Weights of a small GPT-style language model, trained from scratch on English Wikipedia: MLP 256 SwiGLU, rotary positions.
Each number is 128 + 32 x the weight over its row's rms, rounded and kept within 0 to 255. Layers, rows and columns count from 0. Numbers have three digits each. The size before them is the row's rms in percent of the matrix's.

# layer 7 MLP up, 256x96, rms 0.157, rows 149-197, columns 0-95
093:144162131178157116103147154148104184126163133111045127111115143138100119154192198088209107194158116118131116120119106146123101150098142080060144080103153121096095075088076116152162102106138084097099099131141128082199175106102122162106089104161153131150117148115130100141101117115095115083
098:133094082124105101130156106101076093143132135168150121109140132191120118127118148063132104085126120205115147165178098212132169102109201115107111192128091145180150136090116124112094108170117118171110097122083094106120067161169126101167177158120102202135134088119131111181164116103140136122
097:138111120097112124099109102097056115115127060119108098137116150106085055102159130087074120173192159108073115127152129134120148113125074152138114098066108157103120065118150106160158118126142123170112146158080181077176105122103170153094144109136121145094159106166092141051097110128149060098
102:125099181113197183077160111098095128165152159111148136128155147148115153108143105098086136080089161111138125148104083142067133099123171190098151124112087111150121144113098196153144168102110090158036130160106164110161108085136092115117204082102138139098075154069118146168141150140124123131
098:132118108090136107130159087060123118115142087206094150073172158119158120125162190131107106065121127076128084123132132180127131179103155143143161142163064098139160149149140120164148106138121117119092132134131178076119060190175168134128084145127147178115093145109082136081109101065124145087
093:194089124103086112128143131136121192131141093151156080076145156141112154105065100141114150129155176141125135093134200138170166144141108177078099117113136129091144160149038068128120112138115130156111179159185094161098108136148119139155137126106111049139141166118149102110209166112117178133
097:119133087143179093143154074134113144146095127120180113073165167173106087059184150111164110125086085137115152137094107087142144152123195128116187096102147122190132125169077180126134096085108140175107092148115129086095109130176174103088125147143064140179113092105171144155142122105156157094
097:145108096101090096140111111130079147097129112115110088196088103091086155097104102166150145071113114155063136141173113136107083155094149093158110130131154078112142066149118161087169235105122094102133132077122146093155049131127138175164122119108145160157086100104128113130158156122120147068
093:124068071151140131169120195175162198114054131115134190174103144091145121209166154162117159134156120151166088098104125170111120087129132078126069105158116142129109119112131129173164137140125141120090131127141122089122084177119178201135160109123147120166131146177118083109152103141071107132
096:070102152122131180107190143123103146078130135102101129127113133141089170105096136133087114140082136111117071146089088149139096120182149091188127127119127089101112093104132162173109110145119118152145103100135156162051128126084177131085191120163175138068154124065131118179048136096067125135
096:130109147142145157055185092130163096117082079098123134153130164091052174076073124129115138094077189195123044077112114124201115127080142135123113170112134170099116116072167146099150099125110127130151103154102126117093112141157147153155137133171113141112119142168093143125104125095114083169
098:099111126122156122163093109166073175095118134123136152155107131145145142164144097117101136162129162075116148152162135103125113126097133145131100086136146141146158133126113187128197155168158069183094124198138075077110087133137136095103059139196124105135126089139133117096070103190112152228
092:193133097164112183098144132083131136094131154179101112149130143101095141145140127089129130150126098143153065108142101126124140119149142085166163136122092145085118134169075128143130162159099103092124128146136057137170140197110185168104091129166166046188140148078108150087122071138107049101
090:142174153135133146125091178107115185085206160126129077160139083152115113136148136109117092127168148103127127147159093140155144111083137127181141128078093164103170150089127127184153180151152153127148090057192156108156132070062138117057079131145086163169145118116140153156115162147126170097
098:176169160111101135173150125132122103121104105153106119181158250159120183126109172141146129092160129153061108126129136101159134120129071065115093114165091096134088129139115152147155088117092069088100106145149109135094126179122150131075147154100114184116117133116154196098151123178094160100
111:187156130109089137174174115089104131149104156168076125181171146127079128135163093112121119117131077144107096124178126124112090068106116123127165156137126103114170106136115165091137056226101128145107159167174109147088135200106137139128058129139126144102123191119131087118128128136074186150
100:078126128094092134072081119103117108131158110150109180160069175147121086171114141146135147112078138141141178115110157135097136166108168166135214080113139102112073176102121132088120118096136077151148088135128139129129149115135057125142120119100179116218160137088149129111072099171097189145
100:061137092113094085078120115121135203108204122103142093127126095055110139152162102140112101076091142143155128163088113099138165118112079156120083096139117118111094203137144147108154107122146066126186144117097167121098088156084109118074155125147170105092107120089096073155117112130092127183
101:090121107112185142126155196094169167115142082073150149128076121152126132109150149097059121069073127125092086057120145101111161167152177142099093091123159104106119166149136200174135111084131130149150165085081138102150141173098126140109171119135141137129094122154147160169123130055107075118
100:153164162133120135078139190138046123116155103101072143097118106115145163119166160131120172109117155148113164184139124184189119133092115128101195112161076102118150174104111183056093086100102146176087121100122197143115105144145173102132086172105120094139155129171123143153125108114102094085
104:134124123139094178116100164056134098128100166081110150182131165117118164183143150182099095124178139131107144082071075118170093157154124109114091142108101108126145148104153144139116120116127123122175079134177138186115175149064149096152121122149205132197117107157161108074093192115153162114
097:138095205128116170152097139146118132152144113090161149167126220139060110094135117116127089111189138128113099118140115138223148148171121130096108129178141176165151114124152139129125161075107046158166128104127159140182129143153136098147136122130076158154105095113124142124141168105116043082
099:135142165136161096140180106118166172104136168162160103160130100139118093116128190127091150107043146121127164095084087162165218121143113145077117132111156103144069147181127139130112161053096100132140108174159109079108114110110105113126134158091154158129095075149122185197132173095128129132
094:166121114167147102115077129161148143139118158152106160082148134080130095154131083174130150148141127089147128108112109108146097102117151201088157141123158130132093123184155063064120192148160155103083149098077099085154131096124107118158073123137124166168135208093126145158131149211071086132
104:126114095161086110106055128153167195134180160127156152145101127109161156147118093132184139128080155114089118140155102115102135111092126099163120132098125081068153104165125092146108097106078143143058054173117075143096089180101082171126092113135148165125103166153164082063133084130137128136
094:132099150143084131140094084122143160201217158152111193152171139165162124069106102054088086062129143151122122073156128099140159139179169075115141102129153094115135120137122167126105133089160142107126133195074140155107088148110090094141154151157130132081109112106170138116140146078170138131
101:097142122116121128145174066140108091170112076143130101140123128122127126162147092137139150111121212080107168116130216133109106119135120159158184122123116038084059074176089120153115107165087119118107127133158140114128125153154149099092103094145143155169201122177104115091153167156115158073
105:199133155093097107125112131162167138129114129115119082133115110140175157110114103129165133141196102092166125128130109111124129166183095096112063171196162173178094064122145133130068161062155147105127096087135151196094090139127131103156148176129150159100162114144132183092114131085193139104
100:160149179081116152136146159078096122109154141095116103077182074087173130131139077083129089115145151102189110111094173159115102134157119170165091100198098088100176050118173096154110145127106146102137185114087127128149125060095140102073138150140069147133135086123155118131150154099134118150
098:110121151106088159179122119140054162081126151132128117161156170129141138152154159122093164168124089108093121187109149176094081129136108117066113158110147072108170083068163151161111125125131122176177170079153164167127120104126119065104123203134127154165159055158164123116091129149149128086
099:129105135121106154141191093067122111089128117116181087174120051117145154150141093148078124155095156159105078144163098112172166129120125090140161122149165118113101115113138177092160147144170120138139074064183162147120134168136099152095051109059191139112132170147094112116107137164129181163
108:153173117152148185126115116099156147106093112065125143090155095019134147136096158150174113120108103133173136120140147049117082130131119166133140127095130171214139103105171164166148124114091121172150123107075167187124171111135145092157172086143140168119086124142101149172132116163088155111
095:103105151117075141180169149128170132142143176137161135112193155124104145139093136124171106089090193143129159158092150136107131136082102117123159118073101126097197198132140104111115092138115138111180098100172147139165143176167133137129174143113074130139053161058078067168117128133143146170
089:141127142116152161124139149130119173197133124137200157130084152188123152149114137146131179173093133108104152108195115120091079139191161125149125187064194128166191079123144091105148125097133134095133116106133124083150110098171192137119138162135175107134127156161112165131102084215148124123
098:096181159120131142181120092130125098113154110188116135076167100118116147100084085084153049149156195101117170080187097129058154124161104075173150109109122117077136086129140082109139084138107105151088080147157101116114100115062124113071155112126081178137139146142131097107137152163131126129
105:172178147139161095171107122101127153184176164096128139144076147136120183177094173155152122162137114166127120122104139090052092113092135132123136151118129094161142099077195128160072116133083114125088103166120137128118126033135098160083136165165108124106092131163120115060091115148086143181
102:087129130216133186171151120097153126106117106151178123087102128129096126145082119058095093153147114117103182147168125138118095087115147109128151157139156057135117091085115202141124137163104101119160100096098093122122138152154162139164100153138155154098087108075123068170142129102080045162
117:156123177148139141142124093149111154143083090111153170161109142198129157121141128191106127097104120076113116126148102110149086107201146144081120095144142150119109114028112128166151092114089090100153133124106130125109086092098159132139174104127081176122071062190167141090111141102195085144
101:140068082109131188124116126082131171147144097125125118203158120162076118091142125129148121115160138108129112112156111171162120153082099066133164102150146089124122124173142072142153156052064071077106100153149140117122105152116204155115149206145085108079120145109082173150116123134102161134
105:181123106064082160135129131123142153116157189162140089152135067116131127124151141152125123132129096170149080100110160159121135137072148133060095120132144141106122135183125167126077103198123052130144106096137170134160155149123071120141166208173075116156152097165087156143170110137140191094
099:121088194126121134182110138150134138155177134164068109145123144143137118051099107125090107131105148120100093076230124126060158111076107088128116108134183090120084146131128169068088116131093141128100097190085077134154150115168143124117130123149079174125115121119073129133129191095105129140
094:073082115066136086093120130148112137108143182095139149120122117137139085121120135149109102180108156160109111127051171118151137092142134151143108142114101186204101159135088107136155104109129085150119206124083151171136127118147124091170050144145085090157132079103148127151165147093078072190
108:205120130162147118108063145197128127142155079130141085136162124092120127198129122114121159133182089123154072138117145139105085140140091158097172092171115135155098105147117158094194120112142055094084094090169089114147188114102131120109138089145102063142175105131142107155108123105118105056
098:180135170177087161187109111192183131159168141121167169094042120115108095169166102178101121186169150114133083130111114103152136150125101142123095163226141152128118133144175172125162127125165112150106159143136120122133121182155166115137134088089154080150157089147107085118109124121098124176
114:143074167109153110056080205124095131138127103081181072098107101105105103168092127118126142114143115142134144157118172121168151169124168113175166169197107110133155149180157072081091126143153126118102117210124134132172181157140146133071136130111168139157183137156133122090150127151081116109
095:118178131154140130124133188109118063198104085140144109138096115115149128134121134136147142187080115078147159125133192152095113140166084109207219104152074142100184093148078101092144111121106116117170097143141129184190104123106137121128117084126123092147127146122155161094137187075156126143
104:116070111160119121108074129120129184143147152120120139164137170117138119136081128081160134077178140082114152136093128139127082172135100071062129116083112170126102184065072120125115156136113163170142117122097132120151166127167131060207162108155156099187152157102057101117174108123137130091
116:084063157109095152166091143167128129187100083059148134111122123129179111127150118110144136089072120108142157067143115065209159097115123137135083137114104152159151131165101140141181111114084174104065106087108163126185102142110115066197118104107119095134137129161126125152170134143138090089
098:099152161144090099138093170100132073177103114084137068080130126115120088141113153130119111179201170192099092115082082141091068082103136143172099138146111109110135163096161082113121132131072082080181105143127106175116154105165117151103133107074125162117182143151089105139138171118180138143
# layer 7 MLP down (transposed), 256x96, rms 0.13, rows 149-196, columns 0-95
090:081109112204098146109160106138178126137119193171139118139162072104139137165139141183101165149139071114140175150096154143117207120200132156153116118170090136081135148167159109100076139127139182170169085080127132153186095152149159149153183131132079140091144151157123157128101152124150091132
100:148129118153115110221098150156123160179094131160130143111140167126154158135102141097170153102099191099147097088147076136092084127105109089089154120086178113127160145112120034189105129125145179110105123146137087154139070152086132221126138101098089096144110131122091121104136174110095156130
095:108082124111193177122120157094166133101066108135173152089139172110194143185095107113137096146133123180079131150115155133139192064105149134168144188190159115110118118150154161104102131126111167165109120124122094128080159073181083149150096119150147130090077136092151119168180161140151153099
097:131157138140171116116070103113173084059142139173122146139121185129173153110159102159141142156161140115155161133179086067182109100135149114126143067170182125087166194104142140214159147150122126143148153094163126098174112086139143137127165115197105131144165095157169107086161101155121120100
099:104135055105114120142058167114077118124152122143095158164163124114159140129169157120100056139096126149153057112072106118026084100092174114152077151148084156123173121134047138144089064146139119089131141083140138114071157112136084140136110111137105125142161118126096116134120103090124117119
102:093099177175154123099089175109130129154124146179150160085161128128130112164101120150133183096137127129099146153158117086119091138045229114132102148166149132139154065165132090164112162107092141145128081152117133059135176108124077126078146097174089129161103096174070167122131146132161111122
101:127110125170086173164087145134164131161143139110113134168153177156129171177146160093136138088162087126134178099150191135096096180155157117159137118137155150160113153138094135186157089064136130151154120193110130103174087150163093074082094126111140171103082128155062062102090158114176129132
102:183077125082066182092135138127160123142109094145083154123144145150110139155185076143086088100184195163113112154118106197128186065127113153090159129119120114119102140147060144124160139143151163140122099105135121162154103149149152112158172106101150142105112194071073079136127164167146156141
093:116145194225145131144124120152142128137103095132132153126160100096162123176128085161089167085170183159135147097125153150085076152083124145142109087129150034154134121106197140118093095160176111170124115142146084091155113123059119118134172111131143153140090184122147111103169107079163111127
103:122124135103137105109138122114086120117174154128223110154191062135086138141127149130136110095115134117111106127149135039094083149131117106112117110035144147167136164106173104141074160174180116138101120138095198111148097146183143170116086124090142106083108107108119127122102150153117144209
096:117141145136159105206119153165092135082151125171127144098173107118094098123140141111113146099177111143184206157134185124106164136103080166150093139208188144132120126092146140174167119119149088108177108057168121125124086162199114093121142161123099162105102078147103110111121093077124115143
093:167156152134049076110105170125145120129131128146130120087187106123076075125136139202181091109085158147144121141162145188179084082131177138143134146142128129118144139099156149123117148092101058124110109174118182157135080133150154149093150194120126110118173159099150193156152135143120158059
096:117150142139170139153113106161121181131156076179167162128150163173088112098111087156126154080086096089118154120154145092156124117113095151108124060128156099187163144122099127141069104147123124122145116107113138089021067154109130170051140155151179089147091119109166091120099082102132150104
094:160109166117163120147133129049156133121112082152060112081150168032152178176137089127174157127077136145168130193111142133137141137118110112172095049101129117136179139153106106147138165112110196133108121170125138137146103131097163120156103124166102164162147095140136147148169134092147124207
102:133122131083110102136094121107098168083142158163119149154129153128132172170134085149141151169169179093078133135117087087131123117155137124099186162103135108065233122154158135131160113120184146094151171147174173108148115229109163105172101101138133072157100147104114096149115134132112187134
115:108143121071090163063108106172094152119127166144128158126133138147154133103081054141118156160141144162120177162112157131063159074111107088188135163154134171115173163125126132137104120196090174129194105196122121165139153074111108100145146144148142104111116109111189069086163125128125105175
094:118105075178128126114105214198161143097117132154150211123154127135168170124132085115172107104121086114051152114137113135147109142134158108163058127094168147131144128112075139152133138156115171131108119120089162116144189136090116160069141108107086154162110078118173121073169112147135115068
104:145117102134126102176161105150199142122091051108111088114141095118114121112097096117183128097099168075141061158145109162131136079093104143123176153125103192131137105116090163120181168109145161117106145086188063145135119148124101060133132142114092131089191157114114105098137082171078163114
096:185135204125175151072122149137083109101179128099151194133145078118085126151147119109137102180113201135115079127132151138098173123134127128141081159171104202075126144082114138177134152126080124094161087109187138123115122144126080084169117122162094156161158109076137122138137122165097158170
098:128144151206164114109135156136128187079142130099142122098097137068109159190172132063162119111075119133071159131161191101217079094137153174133152173114140164123163078156187117127111124103085136108128117085119086099189165158127109120103115139120146156122138175117098125133142160086111138134
099:104106095112092120082098130192145163145078124130132106122144139136114120076157110146088120185131150116079145178151124183089156104146233168149115190083105203144091120149104110126115168107128181128093137161123127184138159133134115112152141134145121115175075176145154194129088093121105163163
095:133102128114167072171172113119148127197104091122169110094122134127131150132126163111125096132126112134141110083126190109130102136095141118152153156120200128070167175154119098120047084135162131153099153078114097153125184117120082147178136109143174093138162190130174155127165030136150162158
097:142137111151102087142158158161128070167178131126113094096136150186176161117121137136086147115096146145138098194160125101098085157107162126083138099166082136186175109117185139074127077181143068108099164172123103165120164160169148147137108133134068169185163128086103174101172117139125101147
094:203173146168141087155137125187169174162124145180133206160144104117094092135129118176119150159126107108120159169101161137133171120108173149132074167135143138148160095205142096081128141158164129071143108147162089180120109113119134137174135150158113168181183187178118130147126139148090119153
102:137146114154157118173125086139119110153127118056148144076111161131094061180172144139164093103155087133079197106195112138065107129152105193140122111143133129171144200136106139116132153142182145084101181139079148113156102136147139181173138157092096170159122132129125086162155086112152109093
094:121169146146124158110181131120083081073109120152083125137128131075122103126118149192168135164096115133132113135112125127128070168096144176113096086163082168135100182163191123102159104164115141153167112113126113116140186168138077111044113130054120099188168081126113070123088100157120129146
100:148103070113082147148099194165168167145131064073078113142092148169129121180104091129140120126162181089121166134149086057161150140094079133125113161095139119109202106121099151120156097135121152117155130168167189155131158161101175136074126113124127111078132106110152131168173169133155183110
100:133146136120118160149093077161120114138119144090086141100127144103101126117124075163155144175146110092094151172136150139165083092115096076181102096072167158135143148107111126094075087114150131146121155152072127086103123101181175144071131151188074167170089197113109128167081117168111094062
098:114129081182138124108129089210141105171127136120135113161067071066094159098128141148103119123168078126079133157092106129106098112104153107065130129071133113094089160142119160133132074112114166109112103175152121161113171159148080156105122076147110110183153129190127095132115141217119147084
096:124101121075136072160149117093137153099158087168133140121141135127126070121147157137091170101112142060102100145138142082199110083129109198110222132114147151178142115147122135116133202134133131091079082133181130147129158147176113134114137184114111110112131067142049149153085158148141104120
102:152094127132123079115158069105127093112131171102155049101104104137101109188128152080148137152104151120081110152187100105138088186088186160103102175130156174106129196153099095159150157111141091097095136114187141114143117067124076116088147145109131126133102126138167146155136100195074105093
111:117157112160121080237123129080155067134181130076090103126125144142142097086128154106138104174123155089122128123172162099145055112113143077128124147095132153105097088093128165103099185146114178111138140108081112158139113082152124163168126163066117155116105171173107162172099136094110097086
094:129147084101125076175122113188131151115086112115135104111126088120106131118175116090111181086180080124198090083151117107143091142120089101155199142133112159049095165072091101127136098159126089145107153123196121120135075174129100106114141131176125075101079156172094121110110146116118171104
096:139137118081154114105112169094085079119170154142167166123124141140143114116169173162148120139132136183081143139158215132134105139209125175124141122148105076125156144086112115129106122156116155129114158208108097068109131148129082134091141175066176102152164157149152133134092115149178048163
094:191074099082091099099152152154159132173151193072120103174124206175121150112113082157135094117159068179127131133147122115153112159124165166089110125225109139114063145092095112147138138090137152156088166152109143092157163125123183146121136112160165125163135145142143124119115112084117094170
103:095104097134163098097163054097120115110151144095080076140147089190080163136138150053108103105143094087110127156129119092121150127139087184138103141128075077120148136172108172141152112072128122080141142106132113124156129085183123102040113123143107145069174169124126124167149139112151162190
100:119103179114119107097100136071076107144135161121087170122128098140106151149132106204120127134121119138121086187178094084082201178125161099109123106149138191101159154133086101128126110111089160142125141153168079131140150132073129099168136143139106087141196163197120179172110121175156119189
109:156108187084148151119123096122087142138098092095105157103133165168148122137129075140094102082177105102182116135143103157115117090129100146164081099171108143170104154094099144141158127071067134081075162110143167136083114128132198167133092126154127145155123138149098161114196124143152055043
102:126127133156098148106157115158058112145106058120175146079111152120126128151129146098164108107094169105104113205077113156155095148091158145156102151193109079142135106143151175136166141162194079100159141118111104094125186150106086154161126161126092150155145084196141157161180147122178144083
110:141131136112133073192089127118156171090093143135169127066151136144152164083145152094146127142115092149082109097099118159085117139170119142160106087100137141095098146132170171126104127149109114201138136090131134170164111111090143108060129182108046121080091145163152210161131143070172163122
095:063109107117151097192127168126147146133104119151149194129178139112134118145094146176152141097130158118119088139077117136159129126116099123146145201168131135174184112092044102177151171137145138150132128157181128109095101159141129067110133089114181134157122084188123126041077150101115166137
097:064154116068143122080059104120161124106123129126101190150118090127151098092093084170161128162107115107123159086103085108106100068177125168131136142106127080177158141158101102178109127071105153144190094147156151128128154138125121036123115117102061125143152125168114156075099137107166104157
100:181145131174175093119074118137164130126150083109163149082162114093143122157158124119134199095130112144113160193157152133080114113110167125196147091153155172118067115103074114162123116035126085124103147156162170134086133105086132140088131153114133138187181138103060109140133152091139103144
101:065080123169100143133086148099125095118140167157116150116120133188121085183101100146143125133159155098099096109160141125083097118157179059137142104127094108108148089096131066169100072152084170121116099159080141139146154132181068090183111097107136193107087069089094154143108138115123147090
100:103116196061132117107129130103178107147079121110137132159122115120096144129157130116143115169083113090169179113163146119127153153137099131150145081153133096160058118136162103092130135119127146159149106129124109155131082142205214085180170102085059180109090135165149169057085112121084131142
095:164079127123122090135092137145156160101124139221123138073162123177104174159106134137116123111124117114100107102163115153175113179086080120082189095140151089180134141104073051129141109116133080152128123107108111148167147151189168163067129134080152112149129100135183171070161138130148161152
098:124149107118133113146161061162117102144081128158106090097115160146146140106124088115085184120177192132149171100120115102118099184126079223098150110134130192139152085147114169163192146173148119122081146154128131170121100130110154126074152113086130094156134166154080142098091126148192127183
103:106090124079140077133114112159174083142066146101188121100116159076057097120197118098119123114113071135140094096105154040137109203151100142128148147106138102126102148117177107120074108150131111171084098139135146171125088197140156150136139113161126116159115141105142134168155070148095090108
# layer 7 MLP gate, 256x96, rms 0.159, rows 150-197, columns 0-95
102:103172165199143151142127164155101178144122088173136088104119138158114147159120106125112167143134137107136223151122113179151190136084081105183125144135140066167121103102084118103182119145174125118110133114208161187156192104105075153160148108088126136137118124114150108129109120183089142144
095:187197120156115129089158100140121097137107082134085124116150141092103123144140163101150165103135232108135177161156074150119153141105163088113150104129097127183138128079111124108131155201199185144124120152126139190095117150136176115119195127069143111105148123107113120140115072095123142178
100:134085171137109158160115177136155107130075090092079128122176155190097160094181134158118174100137121135165116124188143174127127100154145102156127139126113124125169159151085146123060140119127099083148074061139080117151106128117167111225123107122127093154167106184183151169160129105171110116
097:089149079103109120104061154151076097103131140069129133129165173073108150125125080141127163066129101139150142118150105128125154130142109114175058197084124123110121131178086121229110107147100124165110173113105107187110125080140139156121204083157155148127099100118122112142181149098141103139
097:085155126083156116131090160128189141142165111137117145113172106054101116152097119171071182125135149139155132087143133159117147096108105159140136118125104162141123095108131076114171206079128111166129154119170153122133138163198146065086113154122159084217193126183121140112084131169144109137
104:167148118089107132118075213110143072094093075162083137180145210129123100135186144149097168160141161099080063152103166139139154125120160104117142130173120154149095108142140111105112143130118152052156135152173163098103162124071103165141088092114135085101151170145135141090127097144110106176
104:148120161100129157100136127101106127133124149119112132162150152168138161168167101164025108131165193126145076182147119185091182075180144186116116105152136203149113095095091144130154150122173150188141136165104131130129099121120112158108128096134046117112092133117092177074128128144141168157
094:105128105126137147132169125102138168095140104112082049179133179077125157143111158138178148131131154047115076147116133121117143086137131146167086134118096136156084136188155096177150155091146079141132090137109161124117076159051141166112170123067188143091145170142100150134126143171070144094
100:115102158152139110101034096139136109108129126188091123121142171114179110181109170181136128072126120108111119112167146123162176070131083151150157085164081157119139152202171139070157120195115123135141128155121124114094145155174134131154130144090125177100074085132108175120092160137079112172
100:104151120148122107174135108135116143104126096182125104087138131142063096106090138051137080132150094071193154156123154150137157152091121149130122208201116102195116089132165164142117122143061133072138120099139140081101062112125129151158120147067105141081136078129154080139131100118132085125
101:151107143093106049158119123161119115181145104108137138131131146171128136147176162132116117144081134086148124123172078111104114157158088169113157043188204097145104164200167099120115130174130174100092114105120114148113083087118149192085126152127101114125123110111204123097112178110142155164
096:082093100140141095156134132146168151115085096127121086121095178084077155179079165123189095071163105119113172122084118118172196116108132136078093146118129123098102128117158131110116187058092121135175175096166130100094153073149150138105112123125142156155164058179108159129087118104103161157
093:105137109172144110139125135136140116178121132106148125062109155134072157159109152163108046132044179155122084157088094149116098135152150081060121109108170102113110166193148146140085145163100163164100141131097114203114074130155099129147172086157134177099143159176123124126098121112132076100
108:147136132113142080134128111163168156134069109101117095131054161143085087117141131149144048116140105129164068148129115127124089087081073082183081120181177181156085118130109179148133134144092118133089106150124066160130097127161101174122104162151101174144132106167141124178130118114114061177
109:061163126088154090112138080164164100104141157142091163126149110138157179138059136160104149184078157094167116162152169117131117141112177160142113126108107096129170133116150159061114123149145138167175120146112156141132163066074109089090093171149157103107166104155106071125203175108160149094
098:069108123169175105174126101213093108161154139152133174099119126149153094086155069081127138068123109145137160145090152121154133072121097111091097133136135101123124180100122087113122101150113132099148109109134177105104149137047061082151106095178062120120184110165129115133122134101181117082
106:082163154168134092098155042096100137143128085107125092126096179107100165150120131135180135109058099086141174160121157121131080155140075185115154105149109132090150139114154129071160148107185106080135147122131157123095095108137111129117143114133202155083164154133104096118126117183120223104
103:131132170099091117120166146126093140102108158138138107145153129088109122097139135118131152150140088139161169122130127150123075088060156137088077162123155173192153156139178136091165120185130166125092125135111147091037179070131154147135091111072134091125171121074110070082142070142080147082
099:160138117240123161092105130091112187106179121113106140142130146145125140140098169161141152120135176111083089132140115150171123161065159156135121178129113174162148091146146155165189121136086145153142100136077153161157147199156147163162177103168141138161087125166107158086107139157185134082
102:115116123126167114131136101104065110206117060120127183111171181123131149132108103180117116120153142159133143169112128074048111134158182152095175117146162117133169104131092120137125182150153136129156178091096144123109139104158066143150167049131155098118074139122104161141173162163173147075
098:150101163101199103144128141126161140116118122126193149091117179117086084125161159118136071157160065200096098118097152084111140103077192124052111152081146139134135140105161111111132107097135148152151140104094141108069145098127116085144093101123157093129180145101088126125136054151097060137
106:152141146127097128098203052123117136113205161138085103117117117167118098104106150117135146166126097083137162117182085150120114152057129121143140098162104119181093096142184120088142117125094126095109098141119134169119174064116099094165118134152161158166036166169163158120157161122139138184
087:094194143150170105201096139128120168110110103067129144123139089163119124104102124136152166117138065135137147156129099161121154156062131121149105159120122139185155186134059141116148054164120136112150091117186108143090112137163151149142113182104113092119172103202114100100146109110149205081
105:157142120124155120153098114117122127114141116086123123070116151139116111149099113130138122104200082105127176121139124130044070126110120177110107092165184158148127182158094157142110187143150152076110169155105160109128122111165110176163150203125058190145144151150180138121179121132153096049
093:118169146042102116184131132139171161172094110082137164098136122085145140097155163122098158116082137123155166187141136085113137137119134082064165172126091103122103113100050110168139143080130105085065100211143139134171107107162144106107119107170153124126142060139090119148150117146175133123
101:132114129058137137035099116161100141124169082110145142176128079085201078125142124122062200105132152110147129161093148166117123119143136177090190162172107073127071155163085137164129157118087080102079162109136180121155144109153135134096102113132129112104178106115153124131160133107118110152
102:171131166206153154154121126142074114168104115111151093123148083143147078116173153118132081129100133174172100166114176097067145139138092190128079165187169073097122122120110153147112156093095146112117101086162176155165161104113133146132153094099120104079117085106051148103150165103121101168
096:162149144149128148168089157068143152062116135167139158097121180098112134166137092092135147088147142200111142093157129114153132159108108207154122136158134102154161055105151131093153162169113115152146084145134134069178061133156105143132097140136184126134127179097110179138150087075197130149
104:126120167129076144115058139104115161136173158084126109118130155158114145168088103105146064124140170130136145152135115117047121163077216119147097141162169149107167149122174179174103147097146177157197143179091107114134141133140142134094124097168125145135127123194145111068184165170124139124
101:086119098183121167081152170093102092122130071113126162116115124110138187115097076200099143149121150126131098128099146140170163173140148125069106081142105133106124096061092148113138113159155097124137132112135185171124141132121113079147108135140108092146149139068057130172154137126100221200
109:166145143147144124091085170120156107139160151132140088160143124162124116062162110183079200170140108166170109148182185158136171120135101131148116089135138108107104167157161126104152114138082080114093100101156140126142140163146146195200094122071132093088128116068166101095197107157160100138
098:093130182130084157121137128170122100147165141182140115103127143093103127097098147149143097137129149113123150210131101111115135141074169151132067113100144120188148191133164111107097121102162197118136148098109160159071180145092119164129151099061095174096094117066171173147075180135126120172
099:085150192145174059153148125115194126107153135118140165110125150107128154111140150161140158126173074091116120130117197142183096179138137155109089182121131171204165131118088146175093098117089176104159126095101114082059144143104114169094150123149186100122158087137099094145134140142110161171
101:141118159096132120119139184114098121130100114054165165147077144145118168097157118166105171089159073151132102103088167184116122148121182139138116124106136062064105150126113196158154209136131133092109123140149170065082119115180138181154147121143138152140166117100177136112194080123105144138
103:106106124120120134074148123101111136111133138170087166164100097155146162133132103122081119157122128153090090070132163103117188100076192086099075123164107140094105089122124156126204063173095149159119101175127099115131135138113141099172166120101130150119143092123050169161138117043119083173
106:118116166096115080170135160143098143150145141137124092134178167158121176151149111164073111161108090099096070171189129134117094149142095113141139117161137176184135091133103121112145110138065150061161095169118093138191044145113115166105117112141117044135134167133131150139138128066137155189
098:066114165129174112114108056170138198097154167130120068144104180076067093132147123097129074108156119122105127101119118184145122119082115069153087160192086091128154124150146154129134127124089160072074121161130132168120094111147082118138131135169068150121154128128093134127177173166104096128
110:099120140166133151073154123094175118162179139096119130115101162127124180190142177078156170086151163095123197140139102145133151135092108146161172155146052170188176041180117181111169127092153103106124094097134179147117103153180168162148135135132110137128126139106124098134158091126155146141
102:110130093104174141053170144058127125123163103119165130152114164054085191127162088114100200125168094125107134155115095104133122181171126168133092053102109152115105151203139093139115129139175084151116086143142087110127167109167125101141119119176155117156166150130150172128156149139176100146
100:117136192156141094155146119180100119147112115147096151159152159169132098121038118181142204111159074112157103127188078148138080125138183119145161114173088149170157185118131121150089114167112117160081141165114063137133096129123155153133075161142089123086159106131136117101099120074113070125
098:125147162116129127126105143173157055146086061123130154122171079142105094114078037088131108142113131089157123130146113103130106137135108103150116116169147105131107143138070133155149088107134130123177163080102094176138152102088133140145076100132074168102214203136149077075132103125156083133
100:134140081148122127185130150095141174173132112122128180152053090178098157136150134163102109060106195111124103062144104176076181096095121116167088152113149147126129120103092117113116156111081151181197141127153090147072084110150136130160127132164188146101117090160111128072130138152133155160
104:139184104098153096161130139129170197134182058131166121135060120109077138122101078185066114128087110127145129131069093091158119186123133112097130141131195157162105150098079114134154184077174115122148127140160133095158096110102158172096100119075147108140121112144128091082149151171111161146
102:145161159081116154106080161117065126149166178136163107092143108129154136100069082138082119179124150142091174129123140095124111097136113151121080123173117177154178118170155125056131096172139129074082150193104199112189148102121087167125080152163139118152170182114114109104162138108131136130
093:085224144100131152207097135133121214166145121124108154089167125114145125131138091150154080058132131161081148112135093136094117218071141128111096137119122147150147147120173086153151190166136119088133112179147137113117132155090130103124134181127126102127180113150080075127100118106121165111
106:103130157123182071121170097140124119145114192097117141123121145184127153085143028085174140080142125097117132046130077137172100111090128149101113143135154121108103157148145143140119115148104150090106193150063172113097101141099133135112084110161140139099213145097109060146135120098127092144
097:133128204159106183121126098191071131179132073088136124120141138141169114113127147118138096077113149133123138149148116149158178051070154153116089142125119155195190059146147138116200141130110139128159107117172156126140172114114145067169149120092150125143108126152166147104146183190163140131
105:113148074106140059103108100091055120119116143121133099156061112060183062034116086146081117121182162141110173126147114139120109115114174178157105117096169148125100102136115163151153110141115101099083147119129153152105054118107100152147100150122109120129113151097148100143167168064134098145